config.yaml
n_layer: 11
d_model: 128
n_head: 4
n_kv_head: 4
head_dim: 32
d_mlp: 512
vocab_size: 3095
activation: "gelu"
norm: "layernorm"
norm_place: "pre"
norm_eps: 1e-05
positions: "learned"
qk_norm: true
attn_scale: 0.223
bias: "none"
tie_embeddings: true
parallel_block: false
init: "orth"
init_std_qkv: 0.0644
init_std_o: 0.0
init_std_up: 0.0644
init_std_down: 0.0
optimizer: "soap_variant"
lr: 0.0107
beta1: 0.95
beta2: 0.95
weight_decay: 0.035
lr_head: 0.00748
warmup_steps: 32
schedule: "wsd"
decay_fraction: 1.0
decay_shape: "linear"
final_lr_fraction: 0.0
batch_tokens: 32768
seq_len: 128
doc_mask: false
train_tokens: 82810000
steps: 2528
dataset: "wikipedia_en"
Each number is 500 + 25 x the weight over its row's rms, rounded and kept within 0 to 999. Layers, rows and columns count from 0. Numbers have three digits each. The size before them is the row's rms in percent of the matrix's.

# layer 6 attention value, 128x128, rms 0.355, rows 91-95, columns 0-127
069:478458489496487512475472509489556480490502503525515514479467500489506524492488514489500485510532519519480438491508452512520506478446483463483543500487503419509521499512464499486510570505466463514471503482454467529501518503470518487525515497472549482492499515522473513494522528507465544499520506519509493495536491506493491546511520489451459517477539490538472474509496497523482536479504
076:448502539513508440479501529536517426482475497493496495503465509488534515498506531509510539497474487495486515514518503526527557505489492511468460528531539491511497479426493492477548483490496495447504516510504476472502488562482492533517538527506492460483525543479480499507503501479516542489477491489519490527505481547525502511520499497509497513501517514469543535512535460485518499513515
076:513510496508531462531503515485536519493535477568521490464526517458507500473496493503502501489511541514474498501483519476474543520483500517504495474504450474496525471505514522498517497508485486518485494467478468504525501493528461520469502469454499471503475493525491493500443432487507548491535454514516479519531507441544510474518487507521480476522462483538452532520540528514477508510502
080:465478550474517502493551486499504493516478482521469514540522512504544465522500499487483482489465486494471475550546562520453497512471478503515535456479497514499499489473508476467507506513515525457498493555475508534473532501500480512470465472457483519503458472500530543504522458522500477497496489503494477454519500477491536469509530464506518542486474495523479504513498504544494490534476
075:524522512503511496521491499498495479474492503482516464519504551508462459461480479451490476499500552517519532508544497479478507491518515520474474474534496473499504491501480505475466502512501547510526535511491523562563492477515518516506499526472520446511530523512528512523508493578503494472488493512493501491502498491452473508537522526521528493547497528456495521550461497516512517536482
# layer 6 attention output (transposed), 128x128, rms 0.31, rows 91-95, columns 0-127
074:483521471456520454536511518523495504503487480485515487520523505497522451528507460491490493526500482513491508493517508502512486456561461478547479467496522504462512486486521486499467466518514508476500465539489508536489503524432462512463519509513524512500442508514521541529518493477540477536463512481526513456506512446470521468513489503518476522514498528541485486488536529511511514466471
075:503549501535491529531514508523488505559491517484553512521458484500466477493517503526496501507490516525502532497500562463532481530539489487441511513470534522509482501536493464501520515526498483504509519494503552547537529450477564516491484470505509518483505493510458468490507466474512515489532471506485505500500520508462528452491509455498513471531512535525469500523513516501524513516512
080:528483455489482496527476508520469465475488506437479459503512475490490495503514496532468467550479465514504504492546507520482496493454470470528479492520473533444488521486482496479505476491551501513518505502481531520511493523483534496498545526485520482474506480510496510495493520521526553486535509479531555504494476513524478519533496485495512492480561506519491524517479450476555516490450
079:507534455467465494529471524501527540540530527481512494554489532468522511500460503553477530523514493510507494509479477464496518498461490467516512519501537552494487470503492562541523488504540485527538504483529500501524504496509474494481483496477519490486506539489478522494531520458508471546544530480477506531487508498524500512514543485474528490510489529474520457513502471522511553517519
081:476446474488473486518544470479473484477475511500500492508470451464465516471560474493477510499514478500525486505481499500495502510491506511556481522513522497556518481523505493506492504501503462472511489490479525491488478476543459507509559466483465500515515519518478504566481506466467490497535501468505517514487537530534497478490523500506482434496516442492488537507501554506489535511516
# layer 6 attention query, 128x128, rms 0.231, rows 96-101, columns 0-127
107:470565520532426467525516487503513468521475523518515525489510529569529502506480488497526486456491589497485465515497489508488479505552546500491502492507500488482484524479528530535529513534538506516497488466510506536495510487547469523496487505481529500508471494522538516498461497540511493498507497524497528476507453527492512505485524511540498473528519509479507502505520522495465514522498
097:514484498535478522515495483495488473454494545464497453502491478495517520546466515472520485530470502491463503492488523497509509481492552537500492504519495471436483455467495490502514412503513479511507523514504534481503466490504517527507507526471495491471477477519509502520493488527517538489469507502507505529459495488462435485544471532515482508499531525509480469533531445489516469478506
099:474502514468523498489481508535531468489499532487511495518514457460522515515477519528534495507467494462478484492502497476504507500493475471493459500493494487465494461515492508521498561567510443490526518497495470558533482445493538513458544503495509474497512554507522480491526436459504494520501507497430509509524481525526493477481497505521487529524503516490469513507518525525499525520493
115:483535555460492476512462505497496491536512487484512495491485548491465472523483507495473508515475544508520477510504535498462530505501497474512510493499501555492497508536476521533465505490489506485481460501516541478531495457505524503437509515505515509488462501534511461505500470482533561482562482508555525498511488481492510481525534491531549470545494475495522522523526487531506535493528
127:476461497511501516499513461472497461508473488469499489494485494488501494482488469497518485494514483490504547477466559474489475475500510524494517518488505515467543535493531502497524509508499477510494574514485485485478506550419481452482527502477551483531506479484513499510521467532484548521449505499524485500469483518488501511537539511480500450447485476480471477519521519507543496520506
105:510508490508556488504520476474490494519484501502528499508474498501502564513483489526453491472513484536464523540542483499446535526520474521509508537490530533498479504521479516524518547494504508540452473505528493435488524472501485500505517515528466473560479464476489501493481528512494495490517504540499500490541450514476477486469474518491480512521482472523529501475526537470498498444510
# layer 6 attention key, 128x128, rms 0.245, rows 96-101, columns 0-127
125:488548473516500475496475493508520484489497516486507508508508537508548505553509537468482466506495488506487478544481491547497494486536495491511488478491500487489494490485505541515493502520482449557463496506500551475450527535513470483525500490517492475533500503497441518520478463500457510498484448536481487501530500520477469528508497519527482461487465524509525484539496450569470495477491
114:469471447471505525496435502506488510558524532474539495499518493521522538495522475497466520504474550489449476477517520527462497462466550508496482462514503497475509466563498529517522474503481506531487495508532489486484437504503484498474493452519518465518461472520520522539522507486489524519498487498520490521507508528460471469505496526517496523477489475526491474511489463508481491509507
114:498510483489468506443469533536503489519497464483489517499515520433526539514483479482546519501468509522488506487448512494494494496485503457508473521477507516484546481536481550522492459533504494498473530539528477510510479483490456507518496472517511435468492504457494472465525513500510505472545508499459517492492530499524485489513500484490491525509425525528455503474482490496476528498504
127:475521476464487530474503500484495451498528543509484510479468551576509517484456541461474487510509492483522481543487532535488536513517505490518460507496514531511473516534516514468449497561488490499502473455554516479483510512506480500471473483487499497504496520478487483512486492520455531490435502498501507479502494479535496471540507482493542486528499501494491477481537480497528495456500
136:464502498477511503499476518503481465499475504505467558462466529507552474487525533501511490520494499474518498462465544493542505510509495447487516511509550487544514563543520512542522490495511521500487524525517504502498482519468516546495471501490521505462499480481487502490468498494474497527447517484526471519501446494496494509561501527523491458467483526519503444533505528503498522476501
133:531518492505582476487504501511483501445473465529488492485487450516505490476476539508478493426491483502524529493487523447473503526530473482503524502493500484499449496490485504515552517509483506542494544502488455474496500439497526520504532498485502534499499490506478511526463545533536482509513527513484460452506516491490528485511520520500507506485467514496535514524484508475511505479548